{
  "num_hidden_layers": 12,
  "hidden_size": 160,
  "num_attention_heads": 5,
  "num_key_value_heads": 1,
  "head_dim": 32,
  "intermediate_size": 448,
  "vocab_size": 2048,
  "hidden_act": "swiglu",
  "norm": "rmsnorm",
  "norm_place": "pre",
  "norm_eps": 1e-05,
  "positions": "rope",
  "rope_theta": 10000.0,
  "rope_fraction": 1.0,
  "qk_norm": false,
  "attn_scale": 0.177,
  "bias": "none",
  "tie_word_embeddings": true,
  "parallel_block": false,
  "extras": ["capped logits"],
  "init": "uniform",
  "init_std_qkv": 0.0372,
  "init_std_o": 0.0,
  "init_std_up": 0.0372,
  "init_std_down": 0.0,
  "optimizer": "muon_variant",
  "learning_rate": 0.000858,
  "lr_mult_o": 1.5,
  "beta1": 0.9,
  "lr_head": 0.00598,
  "warmup_steps": 200,
  "schedule": "cos",
  "final_lr_fraction": 0.0,
  "batch_tokens": [8192, 16384, 32768],
  "max_seq_len": 512,
  "doc_mask": false,
  "train_tokens": 241300000,
  "max_steps": 15480,
  "dataset": "wikipedia_en"
}
Each number is 200 + 40 x the weight over its row's rms, rounded and kept within 0 to 999. Layers, rows and columns count from 0. The size before them is the row's rms in percent of the matrix's.

# down: layer 6 MLP down (transposed), 448x160, rms 0.0593, rows 238-251, columns 0-79
# gate: layer 6 MLP gate, 448x160, rms 0.0694, rows 239-251, columns 0-79
# up: layer 6 MLP up, 448x160, rms 0.0695, rows 239-251, columns 0-79
down238,103,164,167,202,191,196,202,219,181,220,238,170,205,256,193,223,128,228,199,220,276,160,155,223,89,207,231,172,164,130,196,254,198,199,233,196,148,196,187,208,169,207,135,174,230,169,250,172,240,258,219,168,119,196,188,188,255,166,156,180,309,201,246,219,227,252,231,184,209,211,243,236,181,173,198,213,161,221,182,159,199
gate239,108,185,175,169,107,128,237,190,244,189,133,242,205,220,222,190,232,214,213,221,180,205,284,156,247,204,189,235,212,165,202,191,295,199,222,234,186,248,171,236,223,187,167,217,221,155,189,194,235,163,218,223,130,248,235,207,131,212,160,233,209,126,199,190,197,278,170,249,263,219,165,165,215,214,128,209,201,223,147,195,179
up239,108,239,203,155,163,139,147,214,248,186,185,272,240,141,160,227,139,197,172,126,207,152,134,178,110,200,231,207,130,172,120,173,169,215,137,189,207,226,212,99,157,204,203,182,196,249,175,185,232,197,196,182,215,254,206,144,252,236,180,215,147,264,192,219,219,168,178,197,215,194,210,186,140,171,239,151,183,195,171,147,159
down239,101,210,178,143,194,268,231,141,232,213,247,209,216,184,191,232,210,212,180,199,208,182,252,180,208,173,217,204,215,185,192,252,73,209,234,198,187,257,132,203,185,228,227,196,229,221,189,219,233,216,165,276,144,189,245,239,167,158,175,206,227,190,235,197,222,252,161,212,219,226,143,169,170,256,190,169,174,192,169,176,187
gate240,097,236,216,184,256,200,127,191,145,211,159,203,223,251,175,222,189,230,226,282,230,224,212,161,156,216,268,166,223,273,196,143,188,269,147,229,217,198,193,166,221,223,153,210,281,211,197,150,195,205,207,198,94,178,189,240,166,253,142,201,176,145,194,188,205,207,227,216,191,209,257,222,236,253,169,194,254,204,176,224,167
up240,096,128,194,210,181,171,189,259,186,206,190,248,252,153,179,150,220,176,198,228,222,160,164,221,177,204,176,215,189,206,181,268,208,196,174,212,225,236,153,212,194,215,185,106,185,171,192,233,210,173,250,167,184,216,188,184,181,143,184,180,174,273,224,239,257,274,194,104,229,262,133,200,221,125,276,178,243,150,168,216,185
down240,100,231,159,265,268,206,184,165,207,187,212,228,151,255,181,243,246,204,226,217,233,202,135,141,201,178,252,193,207,191,150,142,199,279,162,133,197,231,290,208,211,220,228,238,233,191,142,149,154,201,191,226,155,247,246,324,210,214,128,249,295,83,191,200,143,186,260,292,223,200,224,182,223,171,144,233,160,166,216,194,183
gate241,097,200,286,236,281,171,148,202,206,167,182,215,186,162,179,149,191,210,160,224,241,160,150,269,189,272,176,182,214,164,181,166,151,155,150,192,197,274,203,185,198,175,229,227,204,221,160,226,145,138,151,231,175,183,238,200,190,273,170,215,188,221,193,129,191,145,147,201,171,199,206,212,200,195,157,132,98,169,231,195,120
up241,096,203,214,136,183,141,198,248,114,143,226,256,157,181,167,233,153,184,167,187,209,167,224,186,189,172,220,156,249,197,200,193,254,273,201,183,265,207,134,236,108,186,223,153,237,214,198,179,208,157,239,81,193,199,167,232,192,222,222,163,230,146,216,192,170,215,242,190,172,139,222,135,193,171,275,253,195,151,187,167,234
down241,092,183,182,146,128,199,222,197,162,250,147,241,169,227,219,166,224,279,165,255,176,277,181,177,82,272,179,226,236,154,134,257,79,203,196,249,239,150,254,199,193,173,190,167,200,150,213,164,170,222,211,201,276,216,187,201,162,251,190,184,173,247,194,188,237,178,148,212,173,212,198,133,194,168,123,174,193,228,163,213,216
gate242,103,173,219,202,229,176,184,204,190,201,179,202,128,195,224,206,185,201,176,173,185,217,210,131,133,252,192,115,171,188,244,231,206,227,238,158,231,217,183,187,186,161,291,176,253,169,235,189,192,164,259,177,261,148,154,215,279,222,165,214,166,234,228,193,251,160,210,223,195,221,184,219,194,228,201,208,198,299,217,185,134
up242,104,142,216,160,133,252,232,257,197,216,265,215,193,214,178,218,214,211,235,268,243,149,218,164,281,219,175,213,152,178,125,241,137,240,170,263,158,242,194,192,222,219,206,293,213,271,150,231,181,174,197,213,238,164,119,105,158,201,166,178,204,198,170,207,148,195,203,207,196,285,244,211,176,205,195,126,188,136,221,201,153
down242,099,188,242,218,234,171,127,95,246,237,180,207,158,209,209,139,185,173,164,226,218,228,214,122,171,222,216,181,245,241,202,226,218,207,197,204,240,282,253,286,188,172,191,176,201,204,124,217,181,168,145,275,196,233,190,242,186,258,171,237,183,255,218,194,210,194,243,285,176,167,211,231,177,143,172,241,203,229,200,216,114
gate243,096,246,188,218,163,254,270,307,205,190,245,213,226,166,124,150,182,166,229,250,215,175,160,265,188,176,229,229,220,221,206,181,215,226,177,269,227,231,227,250,259,217,187,224,243,257,196,214,224,221,203,205,154,214,221,207,182,253,276,158,223,155,149,184,187,196,232,187,145,226,181,173,150,215,182,189,109,275,211,118,128
up243,098,232,193,107,204,180,211,180,191,179,222,155,175,191,210,206,230,166,239,177,265,206,181,181,156,201,147,169,250,171,187,260,160,225,237,121,151,190,175,134,119,163,256,167,169,178,260,219,161,163,143,142,186,200,137,220,251,183,163,163,206,244,223,188,215,270,191,250,252,195,225,292,145,140,137,242,225,176,182,203,237
down243,091,228,166,222,204,210,249,257,261,275,283,214,245,168,209,196,244,173,244,279,218,137,182,213,210,175,222,172,131,200,207,190,219,184,226,228,256,231,259,198,169,203,128,247,191,238,193,202,176,259,194,263,172,184,303,228,220,175,250,227,201,191,158,171,149,218,220,150,190,198,131,131,195,263,166,107,132,224,263,163,118
gate244,093,237,162,209,116,172,229,216,214,111,226,189,253,208,89,138,220,178,183,165,81,173,248,233,200,171,165,196,266,201,174,252,206,232,174,181,162,206,231,251,243,140,207,210,221,152,235,164,218,248,215,188,186,171,198,178,274,255,198,122,188,148,175,194,169,189,243,212,176,263,191,250,203,209,204,227,186,241,207,177,249
up244,095,247,283,122,205,260,246,140,184,168,217,207,148,242,236,271,186,271,231,136,196,245,188,232,187,172,146,192,166,175,217,174,175,200,131,168,160,146,176,189,156,265,159,236,286,238,197,235,222,203,267,160,208,197,198,230,213,136,194,211,220,229,184,132,212,172,188,209,174,216,216,276,241,221,203,205,214,181,173,236,196
down244,100,147,170,223,223,156,159,128,211,231,264,196,280,189,168,192,236,192,250,200,206,208,211,82,174,132,168,194,196,148,179,240,211,216,281,188,214,255,201,237,261,196,193,242,186,230,286,136,221,202,165,194,169,232,264,124,212,251,202,222,170,171,249,196,249,187,147,192,210,139,172,200,196,203,186,304,167,220,237,194,170
gate245,102,191,222,174,205,179,211,168,213,139,199,244,244,170,204,178,195,192,198,156,229,172,219,168,214,201,197,172,279,204,177,211,134,234,200,222,191,238,223,176,207,211,235,227,179,182,137,140,143,229,190,193,130,218,262,257,211,252,148,208,215,147,221,260,245,217,160,198,185,148,231,222,241,211,95,216,307,158,192,232,157
up245,105,188,181,200,150,200,243,221,229,189,200,224,275,232,175,187,197,130,266,184,247,258,98,198,205,146,186,199,190,196,194,252,212,228,231,212,169,197,193,262,249,264,208,166,218,216,273,241,186,152,186,189,182,199,180,167,195,177,228,191,214,241,211,148,232,254,232,256,212,230,182,228,216,234,231,167,213,211,242,224,210
down245,111,199,276,226,211,218,204,268,182,246,146,206,209,263,204,227,287,240,148,185,173,200,195,270,287,205,224,198,213,279,228,216,131,212,249,180,154,189,217,229,260,167,224,212,211,226,159,174,226,231,196,153,165,171,205,240,121,199,230,187,161,188,166,177,240,134,200,253,146,187,209,131,132,229,223,214,213,214,206,195,118
gate246,105,214,247,157,152,213,126,136,170,247,208,133,180,226,207,220,251,221,177,276,144,196,105,189,231,174,157,244,210,129,116,253,220,117,203,209,177,250,203,196,225,206,210,209,245,204,186,266,211,172,205,163,269,240,226,168,238,156,242,220,238,107,207,151,253,216,205,211,243,271,199,164,142,152,220,195,115,188,242,205,155
up246,107,211,190,180,230,215,178,210,153,241,227,222,216,216,165,165,193,223,230,225,195,279,203,252,200,148,191,197,193,182,121,248,187,229,231,171,219,204,209,267,263,280,186,215,245,184,173,186,228,172,289,158,263,238,167,240,163,217,209,204,242,191,186,157,243,190,196,158,159,208,289,196,137,203,220,174,205,225,245,156,123
down246,103,185,232,188,193,187,208,209,166,259,235,215,163,132,166,205,190,180,162,201,236,252,200,187,222,249,166,243,184,231,171,178,220,251,182,260,236,249,204,214,133,157,205,229,176,199,167,171,81,194,172,230,205,226,213,214,277,181,154,215,167,243,190,226,136,166,198,184,112,202,164,142,207,225,199,237,155,282,231,215,181
gate247,101,174,296,180,168,152,217,172,186,175,163,99,200,190,203,266,221,239,266,208,261,211,195,237,284,219,177,233,159,185,160,254,177,164,229,225,224,109,210,223,224,235,141,230,238,191,131,150,254,200,200,166,173,233,250,280,259,136,224,99,176,200,222,212,298,200,222,218,183,241,216,209,151,187,303,120,243,239,191,190,261
up247,106,304,219,234,259,181,267,170,180,217,158,211,184,244,139,155,245,216,190,169,226,241,157,196,231,176,242,250,226,231,199,260,139,248,206,158,210,141,103,172,220,204,263,280,217,217,199,174,235,242,253,193,237,155,249,157,184,204,212,134,190,193,196,176,298,193,229,198,202,245,162,207,187,192,201,159,194,194,153,243,174
down247,100,154,185,215,165,192,183,198,176,218,203,198,231,180,213,145,175,198,262,208,237,165,240,226,190,226,192,195,114,215,187,282,261,205,199,243,128,141,109,240,175,256,205,205,201,182,252,163,210,132,223,130,212,161,166,229,264,172,215,241,162,237,129,188,189,134,238,191,236,235,160,204,182,213,237,249,180,271,147,138,208
gate248,103,191,259,181,230,163,257,233,254,201,162,108,166,197,196,292,258,194,170,158,238,132,199,214,130,206,241,265,204,169,221,184,210,238,219,137,167,210,198,233,157,216,217,152,302,131,204,203,278,204,241,187,177,171,116,197,264,153,228,164,150,197,232,209,179,211,217,269,240,184,166,245,155,179,207,240,220,203,216,172,215
up248,097,167,161,236,188,249,244,126,233,201,155,208,223,161,158,204,205,215,223,262,145,222,268,184,228,196,192,213,202,183,213,99,182,166,200,167,236,235,240,210,208,157,303,197,180,248,195,161,247,173,231,258,275,206,207,190,171,237,182,195,146,193,173,206,156,100,256,158,177,146,176,188,232,178,197,184,182,234,151,164,257
down248,104,273,225,191,179,185,198,214,219,277,163,235,150,203,160,228,154,236,300,138,210,176,165,141,99,197,191,146,231,221,254,242,183,198,206,275,270,139,202,113,211,244,175,278,250,173,198,220,134,229,218,194,174,196,279,206,162,279,229,231,143,284,180,175,177,230,204,203,225,229,142,193,270,234,163,160,159,194,239,198,196
gate249,109,189,208,214,160,221,177,165,230,281,268,222,170,168,197,193,232,236,174,195,202,218,160,224,218,158,223,162,213,128,151,221,187,236,246,177,209,230,219,206,216,160,209,166,171,203,247,282,215,183,266,234,119,171,206,229,212,186,200,128,268,210,139,192,160,130,161,212,303,197,170,167,176,155,202,193,254,157,191,260,172
up249,117,249,221,201,200,240,191,173,230,198,158,223,266,150,104,214,211,170,196,226,180,160,157,245,231,171,227,222,178,229,191,256,183,176,211,240,95,207,211,229,278,235,231,172,205,243,239,230,148,230,140,208,221,205,237,210,215,180,272,197,249,170,168,156,207,190,258,188,181,160,130,171,221,274,183,164,279,191,223,171,150
down249,115,169,220,183,260,272,223,248,210,204,204,240,216,158,231,245,233,167,274,224,180,127,232,211,187,228,187,307,177,240,189,226,169,222,225,182,199,121,166,265,200,279,174,192,212,178,96,205,245,164,195,222,186,243,207,204,210,175,170,140,164,189,250,160,229,190,213,80,237,254,190,273,207,240,212,213,148,180,185,223,219
gate250,091,183,127,202,248,187,150,185,147,268,141,224,178,215,179,215,228,106,233,174,233,161,238,211,188,180,179,224,175,171,183,174,173,244,154,257,193,235,187,239,245,102,228,241,246,143,162,249,148,160,195,173,247,195,197,145,236,233,177,218,195,200,230,226,201,144,139,220,239,184,226,216,213,233,160,202,171,204,170,168,224
up250,092,182,221,206,205,152,211,207,214,107,197,292,193,176,248,204,175,249,174,258,114,198,205,257,213,228,187,169,253,240,209,244,179,195,251,142,239,180,116,176,188,237,196,214,59,184,256,223,226,264,230,160,155,205,168,218,210,214,159,230,257,185,269,250,237,178,248,236,115,182,194,146,188,238,210,226,232,166,219,206,234
down250,093,255,184,182,234,194,170,160,162,292,260,118,171,208,176,186,192,182,229,175,259,226,205,167,259,134,235,209,109,203,234,204,173,194,102,181,180,205,251,198,183,127,208,192,275,142,203,103,158,216,145,171,228,236,254,227,234,172,156,167,239,191,132,205,135,195,185,214,217,307,182,244,234,148,189,196,162,208,156,165,164
gate251,102,164,196,164,221,187,229,185,144,192,263,270,192,267,232,271,171,194,126,195,139,226,174,272,174,243,190,214,184,127,109,166,118,210,148,264,192,240,147,179,209,249,192,212,199,207,132,188,258,223,179,145,252,117,229,182,182,148,257,161,209,148,269,227,146,217,215,195,216,228,182,158,142,173,173,248,231,207,213,257,213
up251,099,131,208,200,245,148,178,195,158,138,187,165,227,214,234,268,146,203,242,138,201,220,195,232,249,209,200,278,207,190,215,173,197,197,147,200,199,189,172,278,149,275,195,170,152,207,277,157,167,136,221,159,181,195,173,166,225,221,181,284,229,214,147,231,147,216,198,232,223,190,223,224,216,218,179,249,213,177,253,160,192
down251,103,188,163,185,165,169,219,198,181,184,280,251,239,214,215,124,188,179,265,219,208,200,149,219,193,181,188,236,203,176,151,261,213,243,245,160,225,289,212,124,189,206,229,193,214,176,191,242,245,300,193,152,255,170,165,202,170,212,272,204,177,236,224,181,209,188,223,198,188,172,197,229,167,144,217,171,239,182,165,155,176